Weights of a small transformer language model.
Architecture: RMSNorm before each block, learned positions, biases, tied embeddings.
Training: a variant of SOAP for these matrices, 158M tokens, 4816 steps.
Each number is 500 + 25 x the weight over its row's rms, rounded and kept within 0 to 999. Layers, rows and columns count from 0. Numbers have three digits each. The size before them is the row's rms in percent of the matrix's.

# k: layer 7 attention key, 64x128, rms 0.212, rows 3-37, columns 0-127
# q: layer 7 attention query, 128x128, rms 0.207, rows 4-38,68-102, columns 0-127
k3 100:501494517470498521523469474506500457492517519517475500480504540488536505560486510457502484513499524487468517491480512498482504503469503481488543500490446524506498491511513498490512511495488519487442504526499493489451506528508504475489472508496517497470491544561549485479491495493482454509466446531476475530594500491539503532468491475515477485503503534519474487492521447528542497511516
q4 092:488516534476491482503508498534466492501544480551531537517501493532523477490517498469458495547547510546501556517496508499532471479473492462510489531469508490520508498458484545484478505466489484513506506492486490513526463455552484457510485468494479495480527516520494485552462529523516508479497529490489487506463438510500493494556515508478495518478450506532484510489505478489531466482491
q68 116:536525476545513490507478531495442499490493480506530508490503501513453495534561524495454454494487531445500512500510504520504517504510509470543490499457506509487497531508500547494497528551505499486518528508474489538470493482530509453484503520478460514469491519530485494513483524502506522515492517512538550485521461485514482478538494522520507495518492519477456515483525481499545469466571
k4 108:496440495556539481515478528500489491454471481504471540510505526511505507482535515516485481513510501485469489507493499489484468489529496510528513485445546497545508502466519503485537544511538528498506498500466519504513441475498516483484485543507472503492528465506460462520490468525474477528474493511524551486518506540520503483517488546506482490528496538528510520484521513458546556483498
q5 090:510524457503499476481511472490503498501457495444501510540542489485467528512475530531514541500531476492513506516515497519488533491487537503528526515495467541525531501490481486469527536508494518472476553537505462464508471504515475533495498496450489518528512490521513526527538505444459481494483487504490512516562538516501508511469519496453457522514461481499461458474488489532488492482481
q69 117:576506523478481502491538484500482499518470528493527518511527488466519523535472470534522527493508478494555462513532488519494479492489469474462506530468480523502506454489514505522501489490499475512496549529552445494520488525505507539516547486529517517485507517464523492476496502487481538475503508489456458473493537450538483512501524481497465543512505456509485511494489512476455479504498
k5 102:564529497488465510506534471534493477539494499514523480528508456498527552489490501516526504537512476505539484510478503493492499498508524494460478523538491487487488500548514512511478499510508478498453481507485531501500485535521492542514491478494453504490511489498469557487480486478461492455500491509465454464506476527475487553502524456450529506517473455555515487523536512478469479492491
q6 089:510501556486479491496509474516492531498488550519487514573472475490494513495528488526495500507488542514517435488523492497514473516516523503532509495495509450457499469491509492503540515502498517484515478479500444493522476475556491511518485473474508499497543515547530534541494551432533475466481509518532468512520486487532471523459501502498468509521520502493511543488475477503510508520487
q70 114:559538500479508522532528478506473510523566531482511491497499486510535494499483498477515522485527446531540503530523489479506463473490481495531534488473507483512511445496505505476543527511519484452512471518487487499492475483538472501535502494485564477462522472535502478528511484503507505490450512520486491514541484463504487528476505532481500539500519493487506515477545474513504455514554
k6 099:451477522494495551537482479529460540502529501494483536543483480494519510532511502524517473487497492496523462523504543501512473513496501470514521536486529493515479474485474507497505482528500512544541502498536533486461467529530480493487527464534469468489483522533433514497482531502528487502462499511497467485533488459470488496534526500499493523492522463528502466455484457480516494497445
q7 084:517486479487539487486491463489508474525481507502512487467472513555441490509512470526485513526525501502490512513504518506535495557456496460520518488518536505447472548495533465478497527485440533509521483470492486515489481489503518524461476475501496523502499495512542488487524472446515489499486474487488507529504517480499498438460512512487530548520524558513492526522526522548501495517478
q71 108:465441481490548537507529488544466499474487476490471502487511513508521487496531531493488572471476529540506504529488517497520492539496518486487539508503463478518447511499540469501509485538510542444472505522500474473509522508477458493489499511469509508489534528470510498465499498478500472464483482507509496550516503485510477495463483539479521500523489501563495498495493538487537474475469
k7 098:480434503511511506487522473517527504523514514517498508462499548486568483462495492550506501516500532500493486496455499497451498522493499489453474517527532516499470526469506517480504514483501506522495507514514455495513533493495468452542528506492498488495533494502521530505532506446530489478501517486524466545512458502575486517505512487534508484548493475515484488504493535482453450495516
q8 084:480534442527497497515528544534509492510493490517497507469525521482476527527551460522490456473514538505498463494521476531479502489533520517481475487491465504508545489526495506517507487494485480486452492539545467467485499515515504512489483551479496482511474514508491503459521504437499429493489462519523495494496540541518511485450506525457504513492518460467528494515497515500545509487484
q72 108:493476463509510452577505502532464495517496418547492494506507532499501495499516524489456473512486512478471463494462507496515467527511497521544504501502497515497504531503494540502497509509514522463515459505466527512501489487501489472489500516489511503528511527491555472468525519541536493559489504538477487514517527481526506486482501491503497466501514468458550528510522476455502522491551
k8 095:487500494505485530491518534512458527503515445526490528590518466523550508492485502509463527477513489511516505453499494512487497536500510504518478492512500529537483469544544480481544524501497537500507491538505494490513529552511507513468526510499536504531516509494506458481503483469503481466455502475489511530491504505520518450475500493507484428517506512474466470505503509521542518535528
q9 093:489558500489548522505475463489527483558517504529517516505475508470523504497517470520491469502535544471512526463486499494494499482496523529541486503525486475526494484488507479528491479493512500485485454477548501472530472515471499499473487477499512473550476508535531477464502502500463469500474513443493456537530481494514511524439476546536482506538515513515529492527484472528503483515460
q73 122:503550570478568525509520488496498502521484518485508507514476496505520541533488496493480467494505512487472535516486457497505515514490468522525498489505476465539511458491527510493532548506463509493518483483547505524519541494532521485499509503497538487482478458530504493535482472492494498471499510501489462548478467430469512491478489521529503472509485455505471445469484533498470502516475
k9 105:530511527527516499494516508522514504494517493498489503507496491511516530461540478476440457510518511496465495501507483481541480545524504496527478550545499497482540499525534494504459511539476492506491449500533530520507499476494506479488496543464524513516456529521497473440473515539555465545509489521506460479504500480506477478512500518528512535501460518512473446483507497499453475525468
q10 085:487493505523480523479478506544464529504540539491508505555510482503503523527546496516505543505497506508481464489501451450524516487511507545547547502553505473474523492482553461485486548484486529526544488509483504507489503533494490479506473508497525460488543555485487531509506509477507468483496476454496469505564510492506469549486478513486478489501503491531480507507515495494462491498514
q74 107:519505554520478487492484514516477477501511462527515516552521524455509511534515491513509513498508476529489484513443499514496497513506522514533501471485489511480492513492521477508516514490484501486524561473551453479512474499537451550474508511490518528494493508525512523500504489452528498516478490503501507480538446505513550526475494502503483518435529556482559466479498519495483454508467
k10 096:484530544523514520500519494538515487518535468500510513512519504532525479500516517472467507511472488543513472512480506527486534484485538494479546470468472522429506476505504493499513512489521499498537506483552460472513416530510483528453493505470513470517476531533496520499510486488513488487497490513517498493507510512516503552493522558472526482487528465494510475473472438471489512479532
q11 089:498512491496525529465470490502499504496512530518492522465462512467479479541518528526501506487524490485465474480519479481536548520480486511559497541519498536489504504475496490492514451499498525503495491522562480483500461503450479480510472498498523481542526513505480510531493489474508457483479472481486512542564428512515488483492483522522505518468454518516444494499506495509488544539482
q75 133:484545469470501508486489483469533499526535523511513540490524507456477488477524484501487510542500500513514502490501476495484491509532468511583524507494511449490499501501484473488508468507512499511515483479550487465471441548494472488503484462485534512508519508513520504486490492512480491517499541472513463553542485511522511513513484506549481494496460460483467476523540529506461440526475
k11 114:486513495438478502471529511519519466498512498499495529469533494494488543506517494465469496575478486516486518502503503530475563509487540545510530533501554468481497492556477497490529516498509509486512495487532526460442518488526463520506529494475512485483482506498470509515482517531486479509480463497511467533521488508464493467554495474530543483470512499510473501466487548489494494509487
q12 075:494480467522493487459521475482455483542522510525527483501517496486516510492531508465485518491495508558522511515528500525472509458485488502474528535469533478495478520504455536505514539477524527441491512538473454518495483463520519522482510496497499489480483449476510495526507513472547486493498522474466533482491493545505488480483510478474468537528427502539507488529490484534538470492498
q76 123:473470498457535514501482493509535560530494508511505507467478484483490517454469540436449478487454529498469461431457543516488524517532510509488494479483467476522508479488478484531543473506470478503525482488526545473518515489505491465492477504500491463501489487497542472465525482516509525499521475499495473492483485564508492492496492500499493527506482493483505516498487463519489512550476
k12 101:517488467497486471469462529515526534525520516525507496486462499509464528482490510462472484512425480490506544499500502521475514540535483485490522537528498490522488490487454457505549469514502489486469510464491519510506495515515515501500469505498502472459517503509528479477497567458488515512449498468496520497501522543530527486470468510569500522500485497479519510493441521539515491518511
q13 075:491518471503553475529487523462535513523483446487515474492446509476521561548492571485530481501556484485533463522543514506522527499509515489483485513510495500516535510511455514502499506490510465500494525487499529465515469497488505498536497456529499502499500517492528546480493530513502501507519518515485463480488513525523507494484504444532492532536474503473526506468467487449519527489479
q77 107:478534497513523504490425484532507523528486461522531519556498535539522503470512492468493509493470500481483505502488471531492511448487532540501540506473541487519519485498458521525491513517469512478506532513519529493479499514479500515503452530481502470495497508541533498509495535478523514486467470461508481534502448521494523548492539569500492505529498544528496489483521466489497502498521
k13 098:552439474536512565498497486498496528501530482468522560490513535524500512465538472535472504523476516460511524481486518527486472459523521487447518493488454523480527486483510512509542453487478509482547509499536472518497534519470496500500531547497493512475531505470499498518500515480503510510519491493527510464506516514464533504461483490508481507505537512493512491469526482497543470528480
q14 086:492466504519523510504535527534546494485463486471469485472522520483478521528532460513513465516536486493528466451503527514518510454513526539487449517501523486528521506511502512503451507508498497521537525504447512489486475530494491492497558521490496497489532506503525510456448464480539464472513483459470526489475487490477466486479490521520513497459494434492519506520521488498485521464507
q78 116:488495517474515533505507543513527535450470495500463486469502505490460498466499479483573477488506478514483489513489490496515497442538483506460420469516533515498521489532491506513507444529492520492523513473457518515465524483489490479498457498499508501502494529527506479505436506518506490452491520529488494487519520478500458509553510510518527510511477472508542487522517502489472547498520
k14 104:488479532488539550488477502500502509485492475486508481460481502509469470531457483552522519515528460499534522537516516493520519503496465526514495523471511547524525498508509490510531482515485484522455543501501514469442496492503500494470465511502512530510505509476532515477421546486509500485518527490528573518492505479489486510518511491525463495457495500501489476554541540478486517485517
q15 080:479503514480511509519505483452504469492460493488485510445531466513485491524514473504497513528512521488509507479520500476491486546501473484481504534580506487496508498475494458507505458516495554513460504487539537513512484545520466468480486521460472499517490495497480506539501540490554459510480503511485498507517532505549487505511468431506487495466475500468485491549469497507519519534459
q79 117:511483506478478564476502464433501450502471480456492480479495475524423550513510498523558512528509486521503509503536496519478516489481501496496492518526447542507509524534474527507548479475515490486536473484537490486493484501494477477506488504474494507485469510528474494507505500480474518550522514537486505520494503522490491551504486501470476495499497567530541500498472506485470515499489
k15 099:530518463477502483506510518475524509512456472481467501412516496518483515492472526506499506489496547519541472479523488488553480476464534468464503528527479507498505522525520470520496476504470495523504520525511526490510474517498472478488489519460459489513530486520476541501532519507507518490507535481496559482519516501482480500548565512512550494506513535463475503549478491506482518482484
q16 091:489472513501495477496481529504481511514498505530486476475517498510498466512533498499500460548523530508515559528444505526507493431462496519488446540477523498498496493504449521520475499503510499496486504472477481514466507511508525435506495502497469508448484507490518527508483479465528474454536515475541520474446498542514478516510482505527482478489461470491495533553493517485507528481528
q80 112:508478493462508524437487497467555508518492515566512564479501501517496518506530482510475503498541492541481544532517474494515498494449462494483492551515500514514535487493516523519490524441524547489508476531525522503493517503476494474512478519482529486493491483477488469505492520487512541504569485476502540540495473495512513524487454506504463511499496502480467490506473521477488520460479
k16 104:489445468496470517452516518483530492458488470492475516466473489520504519500531501445474488515479517522517528516509500476498496482497493466501502481523513473506481526480541513510483504515500516480477505490512510491475498488437501450481499469501483526512467464527513498503468524513512547467531514478491555471472500552460474504517496508529443544473477548500506477500473511521520492457558
q17 087:503537490521510467513517511528507515470478495497470484476495532500537489533513544507498500487479489514517528496542543533532537497512508469497534526504422470471498501482465515494495555500521493477544550497508497484524508495487469532456536473514502500469485492492461539462503503508514494520506529529523533512505479521465466447506516479517496588519491468512474508510500516499517520516481
q81 106:519463529535491480487487496496469472462533509470477513494491530500522520510513490453523518469486525504493519484482485474489480527518515485472484520478517461543451536476496498512530483510539487519497519464510493517509522488448509476497513489460493495477512492557465464518504506474551518476502495531463492454471515520522514521468504543446502476489487485532521513506509534480526428450504
k17 091:470451507486523484543503529458462486507505490508522500516524482508523438500493474487527547514486499530523541500474498494495432478477475525455508484530462495518503552516524466535498496480500496492535494488515492493476491467503507488538484526475463509508473488506477482492565516510483509476466519493473481487491510479527526516459450526524506532497516476511463540487513491463472485445491
q18 075:509460475523500492475453471475496446503517481478517471530497515522459494475503530524485517499544474529499446507508564493490525497508533514486519513502514474536449519493554502499503523482480476451538491521505544475524525453529455506494490512470506504483468508526504486505501516524524446545487515486456478492512480493487491477509532471504528508530506472511547492488536473514473496509520
q82 121:488537466479500527526474507510513503498509492464487508502449453471505483526502548505511487530514505549491485476531518505493486493428505489516501502537461559515499519482524487470480513497501505503508505505567466470514483482511492485535486478469505475478554506531466510512518520511482454535506480474503490530517470462508470488486559481475563461484490488462517490479512479505498522482476
k18 103:531538469492487555469492523510525510523526474497532510478475515470494460529498551536505472488524484535509470484482494482459466516471533502516464480540542508511493529494503499485529488504538523531519472486545493524518527516518517519491483546539511505470536526554503522519506541546509503542519488528504522516570499491522505520519508531478497483516478490445486498489480504472497491498482
q19 095:503476439520509503494489520544476498481494560540504497467514534531459534539532512519501501510512501500486494509521472528514522457495485524527517473531546467473433526501474537512515552525495516520515525539521482479493539512501534510525508478463516502469514529502525532484495497429505494487474492480490477455535489511506469485496493506484468527503543506519479505507531478489491525503529
q83 107:495544499485470509506536485520487530521520542449479506513533524509471493520498511487513521518537505490565502511467477539466499411477483480513508509490486494467502477495471541450516549480491533520556501495514488533460511459505510505486517479471505505512471516517507467476482472497478511491510475493511505474468493510487501472470477508505471502513484434475496446511537489483480509481510
k19 089:494524529522528477496511505536494520477477487463482499539502497498490539508487498519487520534523536575454506476471437505480514475467470474499506467492459483552518490510480509439504509494494523516497477489504519546459513504525518517492498491526448509478473539479501510492455530448493525510517487514534489493528517489443499491512509534519457498523504502482457483496530504507500539514525
q20 087:541514482489479493532545475484470489523491500491512484508488523501481542518504506529557502479523503498536495521548485474514488511512539502533513503493489522458500507499552423497542547504557552457518530478502483478455468517528472494496489527455503490492485478541482511500526514506508494544520498505546514547530510493506485497478520500494481489532542495502484527501495525469539490510518
q84 121:536504543514503530535518507476477470513493495475513516511482464491504489471496507508516471466502511495509536544490461465526523520471502496516498488474547530485497562469492497490496500540537502513479491500482495466514479487530507530509460536521473503491478484526427516505526456509496498526494553548524498550464507490504500516531494526526494502538512467498499480537425508493523466476509
k20 103:515540505533502500497477509521463471505456492468483535488535469502520534482532486533538470487552475494495508553493491518502478526484470482533494509491517553482550556480507459510483484513508489500515488502529496526534483487474433502525515496508476480525498492517480514526510457536506495508469538527509510510485481422519484487534497483532520536519511499503497482487511483500551494470534
q21 071:501488505466487501507409509504531536516533473513463491467524510480486478460500509465455489496481517492487500509497531567501519478503529516497493502525511504489527495487499491524524484532494466540498485459510571458502484517496500492493506482496518471477470504472487476506529441519466514517546508464473473460461485528530528497491493521518521487506466546497504460508503505486504511551506
q85 133:521461495518504463483458536519483491531528471519481503479470551560502506484515506477476512446456495510470481504489528507499480488492460497493508435512501505503489488511478522517509415513486477495481516486510510489494498522526501514502508496482487470478518491503510493483541540543473531574472493520513525463483542510478517487475493476488555515494506530495495475486479516531517504551525
k21 114:501470476496541496479482486532461520533496473514495520464471526544543493503496509498521532444468523503485519496477534533494480527506449530487514457505498511492499527478450482543524428498513493496520506472513512489529483506513517517465475504509477494548504473497521486472530489497472538486529503529502468506489539570511507498486489463469530510499495544497480523505506501532512544540479
q22 089:499494510494514510455526487496442507495497474503488532488524522528514504527487538464494461484440569522477515580500516497465476495467479497454463470531502516467507478490477483469494511536525503506504542507516525517483522510529500450480501499507514523497500516513473479466492525540538528519505490519505529505519507504471472516491473481470519492505481509484420504473483519486523505524520
q86 122:537478490535493528482488515479504497501502448531498484486498471512467492515517535509513458501458479518487487543505536479529475490490490494462453513541509481488462507499496485497502507474497520507484535501470506519449494520488523472524461465493490472491530451495509485520510566542563528493503469491514558494496514473480496491520450485502551479513470528510454537489525478508541508497503
k22 111:448506483446503534489504471477511493489491515508515476540482470521516479513493480498528510466491535507505512489516534478481476497505527542566494515488493485533487515457503509471493479503484517492482519522503480480491491510514510434515458565514479497499502470482495472485502519485501542500499458506520568505470511517527521492531482529435473525508521521458519572476521522524501505491511
q23 077:489541558452493460495501527478449501494504484524517521481460534518533498508484489504526493512496516488499545519491525510510512512527513442468476488504471498515505503486516478460444503533517506509507502542477492507495494514481514545511551529552485492495521495473455492472519502541496507446491506548457520529460483490500504515494512489472473486492497477495441529444460507506515500479479
q87 106:505511515500518508502501542534509499515479507531454473477478499533495482509499477485507468532525473493461521535486545484474483535484486486492447486472475533508538476490448492460492479502484473540516504494440526457512477482485500551528474495540466476496558535469535508479514502516516498461489498519512513472513504484518535499527506492509499500476494498452549548492500485491551510510463
k23 091:464492544444459483473495487494491524473467515503464456548491514474517473522510499503504474484490457495515506516514506461511500493512468497517483509456498518498514486486518486435535463499517469521466514497488487460532478478572483501519484523533486525514461470478543505476473477477544512488498535490484518484509513537525507487471436516456493481478530454500506519509468503489509500495505
q24 099:444503478524471504501479486468482466516511480494502485526517487461490505498475488496505542498535514536488538527534484475517496460480510567480484538485492524522491451506530544473438486494554487506480490506493460477508466506498484496531543490513480539500487491533457485499476469511516496496520516502536492510492491518507524520504514472475479470519482471477503507483504550439556460514514
q88 101:457542531489477437498516468490483472506479512494439492565530502485467532490481486517525545509491488482533507542494449505516511537495510498532507489497502545490537498492506528517527492506533494466497480492508451521479500489442470537499502475489521515524494499533511485491515472474467515484527500536501495484505520506446549482492510493510457526492525468509524461451490533481509503497513
k24 095:503515510534490433491516523527526515516497490466505480489544539499506504497435468492506516518512521507477508509513492528484472475541522504460489509506524497472510511507510520485451465511476441476568539515507482488506470502507476530494534477461509535542475533546490495504470460480486532482473512519489466512510501493456520486482498492509495499541465504507516471499515499428522531487496
q25 095:504486484528495529538483504494527544482523479528490485484490526494527512494497487469453485513483498487501492464523470535461487449519547549432475494502507516491523536538524520515495471515464477491482485477465492502468521475515542466498545505511495519475486493470472505455464478501470487517515484501545495521421499511521467506526469511504510487505495461478505473474499511504450531506522
q89 108:521499492544530533526467532534528524505495518462522484479497506471471484513501510459528474533507527466511539465547476522463513482536509566518479453503504483476504476530509493499504476493516513484480527517510516515489503525491530480484460499507501478458507469489506498541532501476480473497500458482522536501459503500529467477551483508530526473517495482470449493458532470496553493487487
k25 094:514518466513498544471479515483524522509507521548531463493496499504463496477513475514522465524510518494493528496487470513551504455495518505509480448494481542543515470491473502495504526527463506529489508497510474501454480459544515505517491506529521501526539446506473501540440509484519493541500521465518507516544507480493464473519468512472471546488471528515499519452517506517472544514499
q26 086:480553506459530501512469489486532520468490482483474486483460495487566529489455497482494481513498471486471480467495500528516487466487466519462478548500504518520524499486568520498497469513516508504483458507509518479455533434433472520500518539511520499492531539516515504477516463488488526483494486487482467506467511470476479501504497525481527479492515514483465486460532517496475530488499
q90 107:458530509514506516482477486511480539493540478512468491482496517479557511530523529452515495498534511476513498502482491525446500470470481484518495563515537533541507501511514502501529497528489465487500460511525472458516514460503526495531472503493497575462492506480514513454517489528449518523526518498503455491505478540497503525512524544528507523503516563476510500502527504505489516503515
k26 096:494503524453523497484514539450509477490500512522527518507506517499492498524537510490480487434495523501482518524512506571482498489478462445494515519488498496545486495546482526469496514517481503463502495441547508485512541510545443530513510480531492476520524513485503489485451501510527502505527472533488524500511477535524499491451509519493518457473491534543482479509504520482475491456496
q27 071:467478504512465507527500552480524493513504493463465482454510507492496478520509474517476547539514522464495468472482480475505485446515483525502502524499544483499471542547486560489506519537507449479493517489512458536490508452489503513520529511482482525508483486453477521530498453494473507470491524519508529472490459528498525484451502488505473508464501536492480485529471509472496509485541
q91 119:519508524464514480496547538521458494456512543478504461499513511524490531494517480506458505509555466504483514547508543524490445501539479494504477507463483463482490456516515497478468512497503484527551536515490435518522498508494522481532562487480504550475493506504541493487499533479522509466511495487501516503497457491460492519491500511501477474500483491484493536473495522465543497495527
k27 096:471458518489512486475497479500513520515495524511507494538531527517494479532485534518487504550507511535523533541486530494522496497491511438515476497488535481500515466489517498536493539516501501502524504504422493488520487504478513512526500517501472499497467494520514510474474521520518522477513522507472463455484491490499497444476528493464473456499507460539459539429521518475460551495529
q28 098:524535518444512509508532467523484492499515521517497519504485481503509464507487465540490479495511494520493486541507481523511477531511484483536472495498463486485504448487497460519522462490513485535499498469549499469506484489536424548536465505492534495493531490541549501507496551495481518506519530467472494490540481489519543513500516471519500556507485511506497569488510485495530512527501
q92 113:516506520476533526498529496555525525498500532504518511512521474486500445529501511483505495493530516501488525507537499504506516485522483525531515534467505498503533506444537484485526499537492476524538507519516492505496462487526469532517490515537569498454519501525486525490539515458519546479566490484507439470513471518485512500486502503497466487489468483485484522437511509466501507534464
k28 105:500538552501461502531476518521501517554496530461523522489498494489527502476517559494477477507463466505494481509487476498515515452554484484518498548477464483502475492469507523522509515492504507530514484466532506453517505504512483516525488495526498460487477525559492501496455501500558507507507478501469510486476499539483468457527511469515530546517527465500493510498528496451490459533492
q29 078:513503453500473537489502481498462478511509532512489535504553476523512508498507491468523531505509515508499476511513465485479503547497537478538527511487468539501508485481528516502551525497549533486479467507550465491507488524516470503501514507491535501502487521500562503566508513494511477493503492502547513496593491483541557520523497520490487503519496537531494523467509520499498536502494
q93 127:507529514485500519451503506498489530508494496512493511508541515471482480488516476505492568518517518523501481504486499473448518498514512482540481510522461502484491470505548502490500525497501512464475493492510467458531551495465449460495471470471518513487538536545530472527479507484522488469538485518470495493539486498475482554469536561521470508528501504507490465494476508549459482493511
k29 108:474504483440547480473486503515538524464496475481498465482485499502490482503531487470463510510527500527539498552486486523480528490511540454484506524526496491507522486523489492488529537522533529488497464527574475463474492500464495494522521483434514527507521529516512486506507509494543497518496490489469523507535522467500522551495510485486535522535471508552485464486525469479485488514477
q30 076:520549476476532531497472466475526522518487499498522505478501468501541487491492491517440473501518527490534520513512571521532481518514480492447490539507525506527451532480490474505533485467522514494477505495509485493536481494510503508501502458519482490461506472510557542520519516510527486486466526497507506535453517461528509520497494491506531505515462505515482549533495464535548530522509
q94 117:536527456474526455509493477493511481476477507522523488550532465483536513482487470487576490522537499509511454538497459477541532516493515463472476535476507485488515561505521464526511481498482488547484522504470459494500526469508492507483503492522471479519466529506539520553487498544482483514487526499518500471469491513493486513481502514460496498513516496517516484502489516495556488471472
k30 103:519483548485519526515495519492529509550475510464531438544519518492504478516570457507493532523504471476533496510490482510543529495488483509488515516503534508483465528491513550526485479502502512528490512482521479544475504475487522511509500501510489489454454517500493540454511448502519506531443488512510532501497453480490503523514503479483517463526485501515473501520473483526532524445515
q31 086:524525507473526506532469482484509550527507493539545510481511478486571492498495517543496500478525501467524504497519482511515484499516524507444504551517509491547521484479575499522512501484500483496458480519485486526497510505502510502506508519500548472447553493510572516490499539486518499493552504469493494530495457520528485535531524527488483486515510540491472514478513501493501479481523
q95 116:465533533467468532487536507468517428506467496494507477484501480468526510485485484531511534512490485528486504527509473565527489483495499482508546534508494489503484519483505508485470464503469416504486490493495501505517498500496481542497475473485485488512526466528555517519554495471503525489516560488491547473470514539502501560508507473484516521501518504509519481516494541498491498485484
k31 105:492516521448484467520568474513515474491486467508489482463546505523525506521484512524508469545498489549505531540522499512522495481515484464492539527510513503529455471508502547522457469548509501504495478456526465495514542480508499542483490477498503506484520504526526495477522500501471470545461500485518517452483520520518513524537506492511454516494513475506536521507469473464517498465482
q32 082:496508476498519527493496461510460466473511535497486501497520460487506483479463476495480528476490509572454500505510460515478511501480489510520490526525520503491480520530503474530527478471486551523454559557525481555488498482533529493503521507549528485497468485527537504489505486471489467502463464488517522486532502495498514535505482555464498502541519506545495516486487487535479493519519
q96 127:517493516430507506512507429481469501508522514493484512545500519490527512482499491550517553461516531514471481506518463519519518489493435487467506518480503513534502491528486493516486454490488474501494498493509498570497489504504514546449491496520492456520501485571519516462532462474524495522507518492508506475527506451518477539518504509475484478503528535507511480516497498534525492492501
k32 109:527501530466494494515532503496479513551497511445500477504500504550531491521486532489506532532463550492528481528511512503550533455505458505517505544494526520485483499540515531504481525524488545484448509493541513512523494478529484502448512473498488503463481521512532534495544523501517498492506522525543497521526494473534515479512483505501473497545512534537572515526507490518505491499490
q33 084:452506482513502531531471468498519507537538476514527511535493465464501512504522506525473507511523482555486487458519466499466482446442525505551527509491503485499459465529507503498504478516531482523462464489550445504507516536496499485471469505550489499499549486524511501504515493503450498510500468482503463507537526491500523546515522547506473500495502495542470505482496511512510499493471
q97 122:527497512469515499488505461502498517493517522548496513530481483512524505496518511536544478479509517498548470545506494480497496456479522492574524531487497473475484468478557492521519488513487458507495537517557482500485517521530507525514472520511514509539493534523503486527469487484457489496525504518499452483502471548483524562497522498508462525487539479496485457484481518458484481534495
k33 112:509528533513478504514484514535491500536530495494519493543507531459476512523534519471499503514505459509492478501486493486531569506475530479494526532490473495472489480511499518482468500513499479526509520489576541485495479488466469515528545479476485513492495522529532492514481495485521453538530466523517499486491492530533552507506555441501499534479501542530528487504498504466486542468491
q34 081:522448545512520514507517468451491491494498522515555518497502505468528505526482531504531515484505485491493506514512485523465459436508480472487461521476465501481500483504493499500485473480510494468533501506517459518518464507505518509490549481493486504481487513463468524479510476497508555524533477496460468456521496505533518527542454477513498528479487458525520493447506508427515519500516
q98 095:470478538491471477504536465483501497476484447499489512474519526513482459465515515459530491498446469508519473524447528502481509468509492509478481508485503455507508506500509531436520506520496498477511524512504506525475478470530440512492526491486506526492455521492455503503501478497477520509478501520494478482491528491539504514463522511534456482541560492504485456469520560473488511473503
k34 084:490503498505500493512479492501489486539441468484493520504540558505522477494527483509491486487480489548531545513490473512489489509432500506493499491462448509525468522514461521474477513501526475511530519512513489509498487526504516498498514503493540532527522501507473521463483492506524516463478519512547502505482493492476483519424480493523528483473503515441568474498512510452494527499443
q35 082:582491543522529501505509503502500495466493481533443484516484500486494503493481499519481437512521462452492520503501490481493484537513509491517558509548495485447495520496550463492501480505472500512491524492437499553490491505524462507461520473505519459513492509535499495518492508467509518516504501527510487507492525439497485485502474515507537502508450467501510475486520519502469468515458
q99 095:514516496493478484528530493503481493486475454561487520539530510533496542512501498511451485498492493433483476510522489501508464524564479525547480498478498484475465530510508484528504491519429488520508525508516489517494522497491491542507538532488527530543501490565509490487503534472490477509525478531473487508471504543486483500478548524502484534453495483478492487498509500500478492528465
k35 089:498515535525483454506485462517489471531528464481495531505511497516490509533509481506504518531482484492495473485472505551487525463543501519528481586517495548483486521452501493522492538488508520475528464511508503510500492495475513555505526511474526466502521475509511524466542505473497526470479463462488500503541512487487557513476501489497502487461538493490485473487492500478432539520507
q36 083:519455521480474486480520528524483485490509502521482491532527469463492512485536522477529496507494473478489489481496484420450550511479501531493495430494501495485444531515487511515475518532531458487498452518492454457484510517446469550521514513504481502535503518472437492477470501463508481460491477510493498494496511517511511487528482510514520523496507535469478490495504516477487496473509
q100 128:510441484539505509485448507503516475526485523476496467477471508479493511493521532491516487476511471485513459463524484460524472499498502530516510462502489520535510536548466496531527487498499496519447481521463539497435514485511492456523479501507498457452489459484451495500511502483512512500491476453524507472500513516535504519486492487498560531459510485460544502509520479477516489476491
k36 103:478497460459517510533497543486522455482541565511544489478455493486483504519510478542538508478493484506473467496472503462510496478435522519532487486472455517559478479470544468531546463530467485492474507541511533484520493494492496508472510474552512506510512496475481529460516484498478500478485476490517490496493500483524478473525502540493519495498531526498503503467507507489521495492527
q37 064:505486485528501531508503503530480508475503512448480470538541526512457501517514523533470461493509523490492505510503530480487515534529553526506490521482484502472523535521485510471496517485489514510509464516530501495475529484512498508497526544506501457469474545453450501489498492515507479488491507533542497509515500472504501475508495522554482440529470405505487497525526499505551493499538
q101 107:517432533508490533555495529544475488465483507474499437521539498500475539490524547493477517509489484524494465463513502515510500534520521517502461462487515488501488472532559458512475545535553517481528483520476479502478526482480507553489507517493468477514507495490481483477522490486516476528496501493506468500501521489496500462502495457504502464522482479494534489480515535468501489487548
k37 095:491495475530502503513486507548502490475524499483483449542524525456479476487473542508488496520478496475481516508536528487518467519490491518496504470536436525508441492498542489512461526523510563489503508535483469479488503516531530494528552516513514514512511498495514478437462532511501492486484531514481513541523511473510482461510535517460519470507516491538485499500506527484480474482552
q38 084:531493510478470521516515496495560491490507478444519481496510461481542473479514471478512498525499498480505457514488534505509499488508488539398506497481534490516519529518484520504448497529473441517508489497439511501502551474489500521482525508544505513490507478524494521486463454507512495515501483517484510480454482484496504512511489443516545473507509478494521500490523485496540498537481
q102 125:517467526529480500475509487548474475528485494483488501528533533498530525455467505522541478490533525472476466532541508465512501505489516482464525471479460566488450514543501510503459500491497499520459492501476480517535488481540493531494521477472432485538509501477496506439517478501530518537491500532512480477483530480522502508487462474506472505514506500512505506518518520455512488524507